{"d_model": 96, "n_head": 3, "qk_norm": true, "lr_mult_o": 2.0, "lr_head": 0.0326, "final_lr_fraction": 0.02, "seq_len": 2048, "doc_mask": true}
Each number is 128 + 32 x the weight over its row's rms, rounded and kept within 0 to 255. Layers, rows and columns count from 0. Numbers have three digits each. The size before them is the row's rms in percent of the matrix's.

# q: layer 4 attention query, 96x96, rms 0.132, rows 51-87, columns 0-95
# k: layer 4 attention key, 96x96, rms 0.129, rows 51-87, columns 0-95
# v: layer 4 attention value, 96x96, rms 0.124, rows 32-63, columns 0-95
# o: layer 4 attention output (transposed), 96x96, rms 0.219, rows 32-63, columns 0-95
q51 112:106183111101171154071085115120123152118103171156185086134152123117110123161127147131146100152115115154155105064129166191162135088158115145129145139104112152165144200099098095144068162148068127179115151170193103145127103133097127051138062140112101122071106122088178150139143088166109157124
k51 121:114146104119134083060118089090135173101113134109088119104134103113133104173106199143113137063150125175118093110072132198141080157145129180133137105110082136120071120121148125116067157077091099136157119144115110116125150164110150063141104120178098108117081109171154177152108028139146132146
q52 123:117170145115063130124090106094098171147115156141151215073185130133158117158186197099126109169112119155114096125139115131130130110175115155152076159113021128133072138159093140114159130121145146081181092149113064124135095151113137135126148130190128155137070145123125098115166109172126157131
k52 107:084172129129103156115097026083168145157136188090120110107120151131102162156164111093151093128183080172120121170125157128133175093135121119173167137060105149196092113081143182118120128124135162110092095125077105151106098085127099060162150174097122109166103125153120141137111104151179124124
q53 118:098147097110172165149130089102122166119106151160152071061140117216168141147122146182153170139083118132143115186133118126142081057131118133109134173120114193112046136133148158193138115070146080149150155175111099095130168154108155137077166173128124075147135133132133146158154122098109152135
k53 108:162178177123123145087198084118122157075129185126127147116128119151105048159175165146115088139127131068109124163092067143124096095137121146111055098162111161166087092138144118142115138084149123128138137136114114167125223091117156160154109140118112107143055126144158180093168091114104158131
q54 105:204139151145133112121167139129118089165132137115139100157107144113110109174138195179144106058146112104131160103114068138172160134140144099128207087082087161105075136151106160138100072161085158116120127114046114141147133127095140130143090151152176141081158106144062136123121167132078186161
k54 101:155088132085154148087114111104073133143146150165155127112139129131090098123185131106115143091169134066105097105147144092144187102163147112083160142140152211125159120100060155118117132123070123080150085182099100143151172086126114111112175123084129191141147099130100176204183135163137140160
q55 100:142177094137139193139102079116108139185153114125127123187082056081164134084121124120114138109156191112121120133152113133139159154072146130134173213161131166117190130157140137128105171175126160090167159114148175137154131139176120105151083117149174156153154123141088178146088078128158104187
k55 110:111076135184076126119137110087136127110144104128142104107137190096116069156146182085119137113125181127108148113115135086158107199122140104151121128124119113147145146163135157144106161165117074160158131082128127090220146184151103147114110066115089181129109102162082112191056165153088137169
q56 114:130107149129201081129092195119130146096137166159115197101143153127116141103130154127206154118180116112115084128074120104124098144166114151083168140100086154101123187159110111126206144103115150117107133201131089136137153182027121135104130127139141133124126115174147148091090133122191116114
k56 121:171157167135176088132116194125152114066153169045133163142149151092163110112109153102153095097116158130144093177108154089139091075179089222146119118135139171176125144141153144139110189120092132146110147178082090125128113173077109147126086106114114103115107096169117143096107117151187118110
q57 115:134134117116113118173077191124130088106162179097118117086113118121097076100139211165123102091114105161110057099097126131113184123203121138173111136172158117115098146108132111114105100091144128193078133140140095128127081190109107119120111198156136124073151122131129140087133115103185200106
k57 115:099132119121118144118118118135114124115133152131126188113132144085151107094150149143163126070174165095135136090115136114119165102131141098099085113132112104123138100176123127150099127100101138134078115186170106098054141139152060129164069201131237141109163196162135127105159133088159207083
q58 110:183086111074131177092142136094141083115125176129139128100143074070065146141158102124145186102136146174156144136131159101155172157169142096146118126104168150126167162120174160106131106131170150130091112111119182178164138113120151144001112135146097178114081125106160119110112109143162114084
k58 115:175151096110077144094105195131092101159066169076147172113114093171149133152180123118180165125130153183113142181042163145083147129118168097156147116095153158106109120128107152165149156163114137102104146091106086125099103119140166147099158071157192120050136144154122124096106141138143094104
q59 105:136132117179162116173147095100117158115172087075150160082169152153112121069110132126109151083110101138127107110156107116129082178107166172092156109076117117148160121154111156145127129066160134109113162149185112123054112172144137121048138141101133160133127144036193106140057120120161115160
k59 114:177116141140156080194148089104159142170176112065122088168169170138148089046154132101135083113151112197137139089164154143131159093140125146109146095087131090114128145139092121206079144122170154129171164177179106125135109173115150113097118100184118140150078136104145145155125113106165081105
q60 118:087085140105096202168140075097131140096153143089133131187102096131145075119127191113122169164194151101152188122153124124125107148140172099099109156082160118110142151223042117152084127120119077129167117088106091154100139162128120107118151142108108158170171147172123142135145109172147107132
k60 108:040128129120122135137137142115124085128160107125147165186144106067110105184107098116145172125125108141115144102153149099127145141121211168127086169113138059073133099143097137137099087151122138082111110131112148096113138158101144090111115117146188176088120077102071195061154055160113102141
q61 107:076153160151147179146080139187128165143157085118157111091176101083157160158083133083124191080177135085096076081128100123110105093116092130151099122147134136134129133138079141096079090062102129124106132115151109082115124094124182133173151106112129088139155076172194115081169110177133146136
k61 098:110102209177135173099117158093119116094114166121104159128149144135136182145061103139112115150123154178104134154159120161087123158132113135087103083111136139140158181130167121097077114135138082179128163082101089184124219103051096082120170125084141136135122116131152136118143055145146088106
q62 112:157145158125139084117197145118124111124116168198069108134075164128242079110127116105114185117080075130086159111195135110118145145145129108162160113144118124092128150112146137119103147151174165073172097151165136166166077094088142090117137126119180130180164125144088108132098146130147127100
k62 110:136129137099144080127150133120124114088075138141091147092109144067134109097109088191144197152137158128140181132163158138103065095116121137148117071131101164089134153087125091146104107114105082120152125116148183167168143094104107104077231156141195112169116100077101165164145160134144174111
q63 123:150137119097156151120094112129125135122129104095143140144151078138082129061150142080162047137104163159143088146131141143126131066131107109147151103140095124126184139119130153111127140199118090144157182130135081144206208115167121143141160156107188072145106123168169190153079141152072150086
k63 098:101112100163182050125161089090097106063121120079050089122173094115091126139155124125123091087140134097101114109089108121114136148160150072193178033130134109105140165177114101088107136117134126111068157137108125133163107081160128158111133136132082110148191099156112124123112154145168104104
v32 103:140081088076107185149104124091087113137075107090139124175134133111074181101151149114101165092142040147174122122119122146128101141162141138123153204131104167112120142150127115172167086051085133089170127121112103138175117116116137145138138143116116209125107117128080141103114204128116190093
o32 118:129129183117176099097099100151129145147107100197123108157148156134094106164120142152099103194119177134121103143146185141108146148134153103217116025143098179131142169077104075110079107157135101116137174159147071166120096116105112122171142150106117140129140133132208099134146089106079135124
v33 084:149142119113135132109106138129172129151152154159124119137099136167190153137100163148103140135133139106076060141154188127138079082135151179131107150144124142159177178168143108130023099152056149104142125157141122139165120162180082121120179105211114138140158164103100065107109116121194145109
o33 091:116068169205147085169135172150157111091117148125173168140191151127184123108163052146118164083108114132166108091144161137143133132077172102120137148068077138116062112148127165067157108132135082169147075141130128158129130093079080150145115143115089122100134168113127154134120086135077110154
v34 091:109128107087161140142111122134148153099133108164142145127157154173078137132134098173093185110176127094145155147104130138132131123105098155082110141119184061155064114162088164146143082182146102074067098087169155094123179121125116067082175051186063113122153140142168117142106166135129137134
o34 092:129155126169148137125196185095092124148129147173138113146120118110150179153096128072181080168090101085162094127183099119092066145111125152085122203143073139142093140135133103114096179077144136187170154158184133117148095115160146108124106183099117091136066132162144110111120100146133087173
v35 101:081166112163143148078152122118080086060111137160102134130076065129083177129145097136100158116111071112146138130127104121160175182103155100096145123218115207089095123140088147177115101136144155178161138173100134120152123132104126185092130189147125158105153096149151142125061126125120149138
o35 104:125143172121122142155148113159142117166185091132109121092082138075140101139108154215174062087131170155120128136121149072078146176168102161131134116155143054144095158154158150112101090116172152108086106053121123106139123160095126125136106105076157108113162141135182125168147136099119091212
v36 088:086145098165112152138112167132142115110136105146183078113097117148167102155137101112152161101164123096112178132134111155122117113146155192104081140130179123145139126116111072162063117153089092075122143126169113154076150014152079159086144103103144129069122188145126094137112144069071114105
o36 102:123152116085130115124201118169151175083125113144195149121145116167092112128122162120101154144105130109196133116127144144107147140102145115055110139105134089136097123157108106117114160212171151092159156100095139131132137144111135093160159185190119172178157103162178150084148038150150161189
v37 090:099101160118154148159123104184151125098158130145077133113084105149106082123173145134160048097139117159115059154110145106097148138094113126126094087150177083149145138120128104104143136160098157184115123152095168150147081131130160176216081127083118182076090160161150075095135110068112113166
o37 096:086114141161135076133113105083135138126123090130166074125132152116179092128125153157057154148144112098092171072151145130090122148174160096156198172104161216106143200134123188120123072137124163108159145116081112137082156075121130148104140114115129150137197125125101111164052123144123110140
v38 090:055144111116155086101096157150122105133126133137121127143154160154086184189139099109102133140098078157109136173091142167117104125129136177185133070145148121182165157128132090068104134119163171145147158120069123177101122127099138142099131138109117223145064096103137117096058096061097135122
o38 105:157044156217131074149153111091123100151158118139116091164094128131130167094125164104138158126136170115131130120101153163125124159065081081130126092115081164074096148179204186144138138124160106132101117118168149133130082171164097089133191124156153062103111174124148137162142128121117106153
v39 095:105091127142125145107090145111145111105079121098212134144121128125193120080185144123182130114143145152156122190119148135134114107110123096094075123072173171131112100097188094099119177166145106125124059173167132111134160132215130138164156027130125117131169140120125109159127150159171113146
o39 100:149100128098096124127117139119118127124191127156054135106121124166164117128111133044101188122202110150089151092139153168150142094165174134178128138139062158135060123157061147179166099160134102174160108079130092151118147117109115062145114189134116142169149134155131154128167106112140167165
v40 102:147150142129142129190102141090105167098114122164163117131128139162138138146098133195177119102101109175141112061104121132106075186148150085132135164143075145137157160110143150109090093161150156118125082139220124121186094131105079106116121207138162129154098163168161126085177098168072095106
o40 107:101142096085208077147148117078242135115151202117075151108145134098132157147160140115106143163085158104116077089117137157114136092133115130129136087114154117076100094121122084144105154128121105143091142132137078151104136195167078163160155120127106164135152080133108071160130158170167156137
v41 089:097181132066193142080122171107175124161065151201166113132177173152158107173095132166136138093146121124085157137109096130135154163113123112204103195112111144071067165157104153120155166146168099159150069141113160131160157110107154153132126122160125127104127146144095079144110119087111167138
o41 096:140133134106111119116091127088154169106177127072070122136133068127149166070143103119121113164133145128166141150147176168105105085158176134109178100098108112168102116123116132099114089148141098148084189115124097160125127177103078125110136030052147149054134129120129176075126142079154134091
v42 114:104139143143098103120122174122194105130168105109101137138108107088086177155087120118115118158086135117104156116126153101131115027166105156150123122181098141119090150080156173107119181099142133108040146098073155140116104092132106143146099105105078145094147084020136133121141069141122100137
o42 106:129110126109170110125124146159087096123128104147143116155135104101126092121140128129121112068101156103191115096163094041125136136103118143102137116128105176126218115134148079158106129164155081140169189179142165133111102125103103131120134209151168138119145127208182130211153137149142200114
v43 083:103100129176098114096108160162128136139088110109116096097110122137136162130168107105121137179019042188154121134140103132142148094158121121148144094119174154131189180157122099098080124111148153121169132131121074114106108144116115121148156152131059096207090080116139179128133071152119090170
o43 103:137142139096166134111144134087136061093140130101143130171110076106138137051106072129130117119160082095130114155176167168114129092097134135116152116113145124140055111095143124098137103173121164113062141111123229118160112129150137134154121156103170102103179167174085055152172197128159148118
v44 080:120108120125098110150085137126133146152168119165122153120110093141188176098106122065154124091153131079059163163174092122134138161122100164146194123216090080148105128140099154099144084113093117146162151131188125142097142105081107105161132091160174121059122144153188119127126126063071158138
o44 101:087157139166106140074108156136088113185090181145133089141126090126112118135086096132134094158063143178134145097072115104171109139095106119089089157136153111091100113134068107151133133095105138140127121241116136129216120091098140151116059106130180130146115131159097124130151114133185149077
v45 088:151128102151136180114087141104110159120158198108164109116152161203091109129178162133137084127160135068074179147091055123149079119082130118159106177126109200117081120158165194108174183132131125139114138129091137087179105101138108111133154163098152077143129165130129136135116177108134173126
o45 095:151163137109051130114162141104102153110061080111123107218055139095127115135125073106084173170126105172092143084138105161166132104156190142099145106134096106108179108129105095156061102113090134141157107154122148148050136134110075102156158123152165107144089177096143136114157156134119114127
v46 083:116117115123184055101104121133085168181167096071052189087124156157116094098159158092135155158159130077142042146127128113137160129110121090092125161109137123193129144127123095160083127188133137145094127107070157103070118079111146120163157094139160099135143109181095121150122148098099129156
o46 097:114094084131148119115140097077139130085144110153150072145122118118153133124196149140090120098169144118142202115160107098115075132079141180163087137136072146081076139138093137139166106090160138091090133109178143149158150112125125172121046159163147168084104162068136160093149078121152083182
v47 098:103172071175111159056132152193122158154057121147145117128164114074123122142106064194114133139115114120160160150121170216152163144149084147089122110168173132124061137126184155145116144100145113092149091105145115112054129113175135182087141111112126132085134127171141150159115104153138121136
o47 106:077109157109141181139150126138116072121179148187158112142146108149136130105097129096161153164092114173092111169132090094108157093142177096164119187149104115145165109180107122099123094186114173091168146089063139127184174126135143118194147119129128087160150083131073148182150169132103079172
v48 110:130128098126107069112095128132129181173107163138094172098189185132153145039115174109118108093140139155090117173137109076140129195123160095120103152082151145146130181168100122121137131160104136094132158063147111170139162122163092174094193091170126119089080148149155119188144169112128152117
o48 103:137053156119110138156120116141081146139117116124163102126091075157092161196076149108119100150151083096165163108137139152104111104164132159118132137110106134106141086047065088166144120163123077087135154151123115147161123154106196144184157133087121121156124134129104117102142162210156074204
v49 102:123135119118014103163097112116139144105104186121122128146141228125125175155098145121152091141124173086150182126068137126154144092122195136127164122174115154143096158118133165121111127147121153124106131159101106102141157152109166124135237128176139111116145203115140148113145168130105156167
o49 100:101145103116202154117110113144127126211160132104124071168145047161140117108148126165102134112121149128067105127134134164154057173136133153107125118049136118157153093109068117142187200110124117137148186081178139177139126126136110074118126112100156123136160100129113205092134136156136111122
v50 091:188144085103120100118071103065111116099111147104110121162141119163121143095167122119114109136161152144059117140122047131104128142142146131142139169203196092164122140156114132096113114113099142130135188137096087109124178179171155100119184091184159091112109181121075151167089184117150163147
o50 087:126075148135118111096103083146084143129098097106093138132175111141170151168098104120060094137145113107086159171157189168114120171078105163088112152104105183121091108181107082118106130075122110152084220099160146108119167144097119158165164147120076176187184112128127134151119112139085117143
v51 109:174106119148139093172144158169174160121122124092084146158145153127158150077082170167102149135164136138153080211177082114139134157137160079127135101067139142189126140165090104100152161145160114168105145132168131137116141165138134139105175093139093047119112128093171086184115105075114164175
o51 115:126147091090097148140082140128042044080121162147145151090123155113165091167139136153163149105151135165113167120124165130172094131129091113105106095127095107080126139163092130094098142076096175117173147122109099199103157116156147082192114132154105153158128099192122192149150075141113082123
v52 084:082164091092170157131084162077124103128159098115166132182170116109190129095099109138129165129089078160115109096132122082229132109099149187158142174134100091102062111145145171070135121122096135142124124133100114147120178114175161097106089133123142107179138148103119111156112129129049168101
o52 115:122125224154065083118091149168167129143098140144119092114083104148095168135125131085137161083052121127104102091094172141130134141193134110148141117131120128186100102101127121120127132066168135171073193096185125113141192135129132119083142136130160149148180154134136157172093128161150086081
v53 089:153118131151150115081096184112155149128098182142118131115111120113132177126122128127102181105161158106140136131153177115112136125104046154068054095110101074105184134088127055126121143107086124083095163128156113039121103075165152091163137128155119145071144169087170108122159077140112145123
o53 113:178135144128114109126151091188113144203131103136125102130139118127100097093104116116091142155095148081107102206110118093190107155144101114091154135120149126136128106181095136130101143150155103184131155126091136242133126122128111158158129145086204100117082106129096124127090149063071124196
v54 091:123124178103171141104179156133097095161094152118083107126185102110147170137168113116142131149162241113173142095139159122139104091110090092146122070129087066210155132120120139138136126114124133163147121142171144131092161110102154127122098138112143141057106167105081074161097179158163089155
o54 101:113118115152095166134152116079143170111141137117179131133096124098097151125112130118129115080158117095074093093193047181164154131199138154099144115153160107134142135148139168133100163115132149116149096192061079117130148122134104078154114073082059100181137109122165075128185089152093156116
v55 108:156085126141133138092154178111121114145142062162150046099185111122116159142169163117170167095191099141075090086104120086173180119107113074064115099132165145104125145103118099137135146168121105148070121142117075082125100124139164094167081100084160144124154112153070116070119162148142122128
o55 105:111140146088115115130127091125100149171140178123146204073050096125168084092157131152149137129103100121178146097158177116109143142120096123096154136155096098183114108177182167156077174112141122168140161112139166141149115124177181151168148128133093181171120181176131142150124172132211126132
v56 088:129146130155101172133017161107148115171133139114174059073119153104180152103157145149150153137154154103109154103139124141163137101137113150125075104095146108130139156137120154118045163166133169123141100122165140129117143115189091116091180054146170149146130202128090134130136181092102097088
o56 100:103107095092124160099129105098142165100117063176162164190091096178126105164154099080145064106112118176080169110052141078118133168127164109147131108080136148140150126177145138153135175183161122105109154109143093152105110059100087121141162105181127095109114118132170079151127128167174132095
v57 100:146131155140133199158129114100117116116188128164121150129075110133172093151161135065124143126147129169099142132112150155130173116099035169106214123159140041097123150138129107115159115132120140098146089114107132150110094118099117139113114152160124183103096105114132165076119189158085213177
o57 097:104090077137126109137157123128064120125091138116172132113142187118048164114081117173147156177166097121172155112117191102088116167156129110146111130073104152104162131136122148159135167114150139124125135162136157165161134179098093165117153126076115101158150178091125139118139059080234138097
v58 095:186074118093095155130140126115159126109118132128118148145154097111161159155104114092128218103148151116186133119083101104178144059116149198148084121089070097135134109161128219135127143140090065130151139119090163151086166105084176100131134091138143156139128102095165097158129112080169145162
o58 111:111138129181074107118098139148122167141140113131170056134166172181151145053180144157124111159122150130110100106122107134076090106120134140100066120120109104114092124118183096206089117142169060132119096079105107109163123076183154103150150116151148117155113148188157129117113079190156145171
v59 089:125140118155109116163102143102087138111134055163123142161173099156124202103115182206105152134111168118039098116169152125144124100127123076131128116181062171119155125165091078085104146119143217160156110202157102068108148131151128148145115123154127113175109144103144119133104113139125111128
o59 095:111065133115144107152164088141129154100129175056092049116130141087061051163130096061130132140170105111164181161094096151079114106132095097129184164125172122155200154147195111172168087114122127115130141114124098129131095158107116126139107124123100148136127106140131165110201138137138121156
v60 086:126157083071064144121095097162129157137122166087080102166140151154085177115080099085122140134067094114157061163160173129069100093158135129122111091187130087111097120096181178122166117052115090107124124144151148106132173176138095121128138119091132121139136136064098154125187163138135123145
o60 088:161068124127087111137204157145191069163120143099144125142126037147136141189187187139124125156145170128101133161162117155118149121106142120108129163195100184151079154095114136139080087124112155157112164125109150099145091190119114127129140109141103141120121104090149071149090110199113164105
v61 088:122124139102083108098143138158114131133159087132117107129176131181106070073091143101130111094119044099095170154168162055107164096122129151094093102159083144069136085129166150106136168091143091152079068115070138077092130147166168130135126117097118076118139178115126134124142140134095149205
o61 098:093136171182111204072167093174158098091095143085110085158057085109192164189145142148111208124112176178118101136089122113088055127140140127084159153112156106148140167162122124122145078171123099131162151143127146143152098057121135116113151142139152130151137106118164111148117101136102130115
v62 083:152089115108149090139108085113102107126069179123104070113128099114109165112102090080128118147090135126104084069091094099092110114126169137190133152099096139163176153165125109130142149174092079060130102129151112137130118087095179059050139117139087112145144160145175171118125103128121086056
o62 109:121145122130157117132120126125150185141140086116149173099185117118188103057164139103083089151099148128151156118126117210149183064125138075064124151163146098088116094085093172139149163137091162161131126175049153121144146117134099145161184092107155106102095142132124157116163113080121147182
v63 095:141099124151167123103171096130147110042142144081126112135126131083110134130123091167133068155048129164117133170100124076123082094181123165178156122121105131102121105013125124141168165100159128157123166066116133135137126120099165118098163178113113116153109156128126143121064056112113129154
o63 098:146151106071072148116116143186122159154155122096115144180130098151114205127145141115038102083126114129111124123076069166081155143150188171140162095071128143094124098102141112101103070135094109095067075161099153134145152161112130098072116099122141168137140108095164149138088121164152165106
q64 072:158141114189157074102110121127161181127069102106165141132078075120138150126083148143175145142154089129169134085160165127049092148094068118158155151109139059146162102104090132137088115143136128077123135110170110115125154136116078131189104095103104143093130180157135134137205131076082094120
k64 063:119141124114135158170130045126090097156205145134110135105149159158096185091106132114098084044104094135180143161062087171190137101169126130154118084149138206162138118142126162118089127103133191142190143119139115153162074114148124110101123174133148148129143107132126091133101157136119182145
q65 077:110145177168101142148085163075068131126151170078145096104255172091119080124136130142127117087096143099125119131111108110129127074134146144090116103147132166091098159176135058212143150138149110150119155127112091077149083102128146126133164141155089144141146081155128152118167105149124136170
k65 063:126124112092131160085095185117104130128101067194150117169077143108140119091185176170132168126140096129061124062186109080152088155105129139132098137103134105101118148059126176135114069107130080145113140156142142130145149122106154143095122097165159120066067117130126109075070127153164095089
q66 073:157111156134170176151129131165090173118181165139174122096193074189129166102160140057106165114123122109160116069095123140142100121168111117127127158137162181079131124114093038117111154131150164145100129113091148147111106170118121089147160139138120071110118136070116108115199143146169185163
k66 076:106099127150112127151105139136159135061106091158047108139066122131119097135113107108149142202167043100142068167165143133085155132124150156122190108132129108113117136141126149075086093098142105112131207155159070125149113078158115133118097080117156160193132108170147105112106081121145081125
q67 082:145131141151138114127101178142165097136120098114083148161093163148155150098094131191178099151149092144182188160092162095151110188056124175090134173164145108125149123118188133126159125148140145098128122200138130143096095160112110132099130144165111184138065116180119199140123079106087085165
k67 079:086169086129117137112098089114091097165069158140146134101157084116138116125113101131110130048114162105140126132068156133090126167142085108132125196123215098181139156094125153139127174194104166130146113137172116142143153077072143128102136139148132142133186177112089117118106170142037102147
q68 083:130121081084106144100157083130096184042094145164160130132143160069093174123087137114144124078113149109112099159148169119147082047156140105186077142089107100129105145121133114100102133088102106149141182112133133089183105109177119195163093107126186115102154100152098123140093140172127167148
k68 075:106139145124115141108103133169136192119110137137110122124111077100190116066188131087168082143109121147145053095147138104108157123135142140127122098153147164145110095084095120143107128102136076094108101077078170131057138130103177117154083087151172190102073099088125082162152085177177149102
q69 090:111068105155134130092105165082145121149054112096078131135130123136143156115107120147154154133132107088115185060130168152137139171094128137126130112109132093173179087159135125132135174145205124072143149118182113077166112114166124200150147136092113108190079084113165118129086094194141089094
k69 095:105148113093156095091134121097128085174078170119147125102129117171106120131120089169128169095133134144178106159076144152149182138075048067124116129168176143171171153191150147184094135134076179118108073112189132118140111099123103161100104155153156106122158098095144116109119137112042147113
q70 108:196180090139105138166166093148115155188146160213108068125124156154110135158082131117063091106146104168152060111150099117117149149162130169159117122094121155066094153103152152071141127129101096175127135067105164133098095111136139116129090159110131103098160162114124126166196116071107118139
k70 103:065068103126171179213105114170097118153121135148148158175123127155118125182119142110094110124148140180068076123116133161137127133191227132164102085161141097104127083079130123086144134163116172165127128126097144123082124116171145080136144089112071132111103139144138102092158173095105114149
q71 114:121127198139162155142104092163103155107167089185162142154135105084191127181101141124133114094180143129066110172133122101086077090146098069113095135127139153077085149183196143115124170182136120138151148059131098138129147140087126120131089124163165130169067093144120155162134121134075094137
k71 102:067137170144144155164121135074107139079190099146134140121109145077197130162123135145109102094156158091115090178114139108106124138127112124139072083158089160140145105152149129102101098122132107167112167067116137165064184118098113109213096115153097177148039099172139118151167102102144122114
q72 060:093168120112116118119168148094198111080122156100146109047148059141142178157117110095146133083121138138161136122238157144117108164132075156134164093179099098097169111157135172110149128147101126120128168104179140117177126121105060095131122156162147166164121116186173110144135160131155106105
k72 053:101159106065157148094089194115115151205145095144143140089155140132091143131147155108089116071089114129150153146091130156180170085088090107161119141125177132164116132116144121133153083165191157131129101162142183177128119174113054111164069093118158165143144117084141113118196100116116152169
q73 064:163099128120099056139130132120174132096083124094112148109078132112162109144066140145155132123114132135094148169082132160107145121097132127092189136123094206189133159123183172184118111184157116148126147152105111045156115170088136138111072111096128049086163107107122132125126095063107123142
k73 062:114123107126118135116160143125133124207114152112098119151133204181160136150165118093076130147181153144137121144162155145150088176081177157115137121162086109099119087144078131096176135088107130122154089146169133167157058075172092132169182114139144220146161146096145128108059112123149107113
q74 076:196128108085133088192133200099144124191153089127107109163094141098075136108110148026141086104116061181122096145150137123123106191139157125112110116161141128109092132103184094108109125124170124148132108077167145157097112129106097114110189136140181157079142063136118144142129141108165118143
k74 080:135102106208147102122150093112153150149138090052186116111145158135181182198123118112101170088137162161062151169161149131128132073142158086111109106163092158169123119077050179128143105162102119119079088111107167085150130161129110111115167148150114097137118149090175109130150108118170113138
q75 075:144126113139072110110130121124114134138121153148154130125159135082166184120121111255155086158140164155181132140181100087136155135109136130132109139082099127084153088139119149122161192097077185120134071099115168123110148136160062195103145167149145138126108186130117123144080127142124134141
k75 082:131133127102145159148112121104125131085138117166146130112135124066115090103109121142155162079105142129095145152091113154175088132096091159171094107185062102126167143147130125113007113139142129081172142153098105159141143120048189093110141140115133120162108080173076182111092087094085156141
q76 091:177096131119156112147118142129082160104144146099147107082181119152108167141092126015099171127145105129107122137115090186096078120188111129138180123120104074090031158121085056103133094169083136134105166145112161181102123162117102111138147143115139122149128127115143186126157120110141176133
k76 082:132047111145111094162125144158126169102168145126113118124109161113140162126136126113182117197125147151120156133161157121124135103176233191151130140099102107132119060127100086087170092131108120212128165140103149094141097166203081143139116118097147118112117155103072153149156118118182142089
q77 079:150174131117162138107166121144137090177078123140089090100128122062132140080079123147131149100142126148168189091134111081145080178154133137103126186111108224114179142137091085111138085099134100115116114115111176091101140052139138116090114113058181111098129131101138079108136156141163166168
k77 089:123167165203217154165107123150137086134087102098135092168075166107095139172088138094113135105128109113093106109125184123120088110124153096179132053166117138116107103114122107105097129108169134048058110100082138107135143167157133183112109146125094098154124184134157129079122151166108139162
q78 094:096163190162143109125119147100087107045203170130113170086138113096142137117144099131136151144100096176098134119093181187081120118125150161103168141144088159100123173155132074142090145139117135167073152158114089158105129196074052138101130133124141143096136175143169085131103152129121176154
k78 093:124104160116071187155138116118142134105141153157118109163081137110118146095113148137080115124191174128136142139175118079099125137079167165159136176117119142035093149090128141116107132113217074133170171180093117172117118079129145212122126110160154117166104174120136109140121076117159081118
q79 113:145118122124159135063165127117151155174084129147109116107172104173129136143124070136124117161156119182165144117128243098131122150074104157143135107105108135131175165117074145119133220180186131111133129098100130150138129120140118127118180148101138088147152117095114117108179144175110027111
k79 112:133148126133147154089138080110135123178083146163109109163192179144108111093079081124138099074129128172132085131065189069091105114078054140132083105128169157154137114124092165080163172122137125117132168105122143128161113183106144124088118139092125112128126133042093137080141138173122161084
q80 110:133142175168135154149211151192099179203146129104147085125153135151140132142104105135134137158041116123103131155132146129152174115095117088142103167142162068170162078131079091165133102168108135058168153170148145176121108134098131154146112119138196141096136158126178071100147114154127135160
k80 112:129136125156091160132161145138079155196178133104134129115141168161200112158085139159185171184083137144169121105118165067132163137123138116120108122143147143138153118116099115135113120183078140118143137186138105085147183189061170187114157163159153123107094161182148069101171135144106134169
q81 107:142148152170144127129153191108051114108145098098160135073157099170134099103192120132179153144072151112065054087129153124110098083155136134151109134126141124085145151139160091206087124135102095164086178148171080110181096118115127092071151140112146123167152156130130105109082102099161136127
k81 113:101167191117143101106149117102118139115127107146087167091177087207150116086183092101148146124097102155102093084156179112122146108119153164142125159061177053119107151168156121195101144104140113115054159128188112124158121122135080168140127123125135126164134136115135091088101081075181117123
q82 104:165146132123141183076137130129181140174125116087133135107116142168095106149082186076128122102190196074127128095128168101138066121146136154184156104127089081157137077094164107123136127143137109114065136092115167145095167125129176040163125172110155171113076103100126149089095099108134125114
k82 108:101152088137172113100137106166168112138151107179132175121167122172058110134149150100126109132152150091129179110126144150194126110150147146165086095111134097124172144100161176120133123165160120172089125150105137121171130171114162149150123155111183093112137027096058156070127176086167143072
q83 114:162092096194144143179106116139113128145132111123102146126120154172156159149167155118097091067142119127175145150082122127117091129060140139162130155179132111183138098101140153136158060048097133158101144145150174187149066164161091143140120119112090077085079140129137130132137114043123151078
k83 130:209057054174127095131117109166133108131093139138142143126124106094122100165145186163121111120201166171110148169100109162125120112092126169146175077123139128153133120126153092172163154167118178119156163206125110160073135144102128104085115174124142147127113139179141129170135204093101115147
q84 111:056128124080183122125137145080119148117101120123140165139071125126118116074097143057111143175144145147159090067141223190071081174141124090140107126130092092129134130160072103172113137097117159146099146122154146132148212105106141139103098114109115088172118117110149056107120131149116152123
k84 117:117191131085174162157128120065141153114111113129117121112073128153118084130101142049142145139129114048132143109119238127070103186153121118178161149140141091123084127130111064151146133114148168117073165115128133123147183122125065126100112074129094138123164135110125072150124098156107154156
q85 108:132139179134055133155099081125135127098140157097152117080090067138151133171125148143132087138099164136139108101162139103103102127066149120121102139158131145159100136129137132110083097131147131150132041070115075099135142132135148135207101170093098152098197124098177074129159191104198111164
k85 119:066122156187131166121119117126133127104093159120133128095116122103099129108139132121148114173109166143158151193144119136109123130045165125114106138154145153127073125134108128113091129101048179112126011063112059162149179134169104093122106195085098140109159132112153111107175159147123142138
q86 120:107160157142147078111134152105119142114121108131172109093135086079116107102165118135105103133121060077144152108069183105136147092180087126088118086110117151123112105127104061198105074144106109102114037197107155125112105115115094129196085157138149145132139143113142154138181149131096177068
k86 124:080164158094155052116135131127163168135067060153147094089169186096091107094114136179127113065128088115105116106136172072137112148177131126143191105102175125129121148112124143130068132094145191138074111161079120107123087148085096139149124161097129105176169160130125145136173107097128163103
q87 101:137139104131115116128144141158152146175090117120084153162189110165138118134164146154107186160137120165098126116096188056118109138128176063140110116117223087168141115172087129143120117144086169156147112124129053182104112108074046133095090079134084154113154114151113134143120125086158129096
k87 104:138126134154147048106125107135144175136090116130099122122154125161173093098164133139155170190163097166187138120089155102137155101140107158140198090156118092119121141200127146153114083137019148093113107116138132150131125102144114115133177091142080203121171079165142079129100110154150084121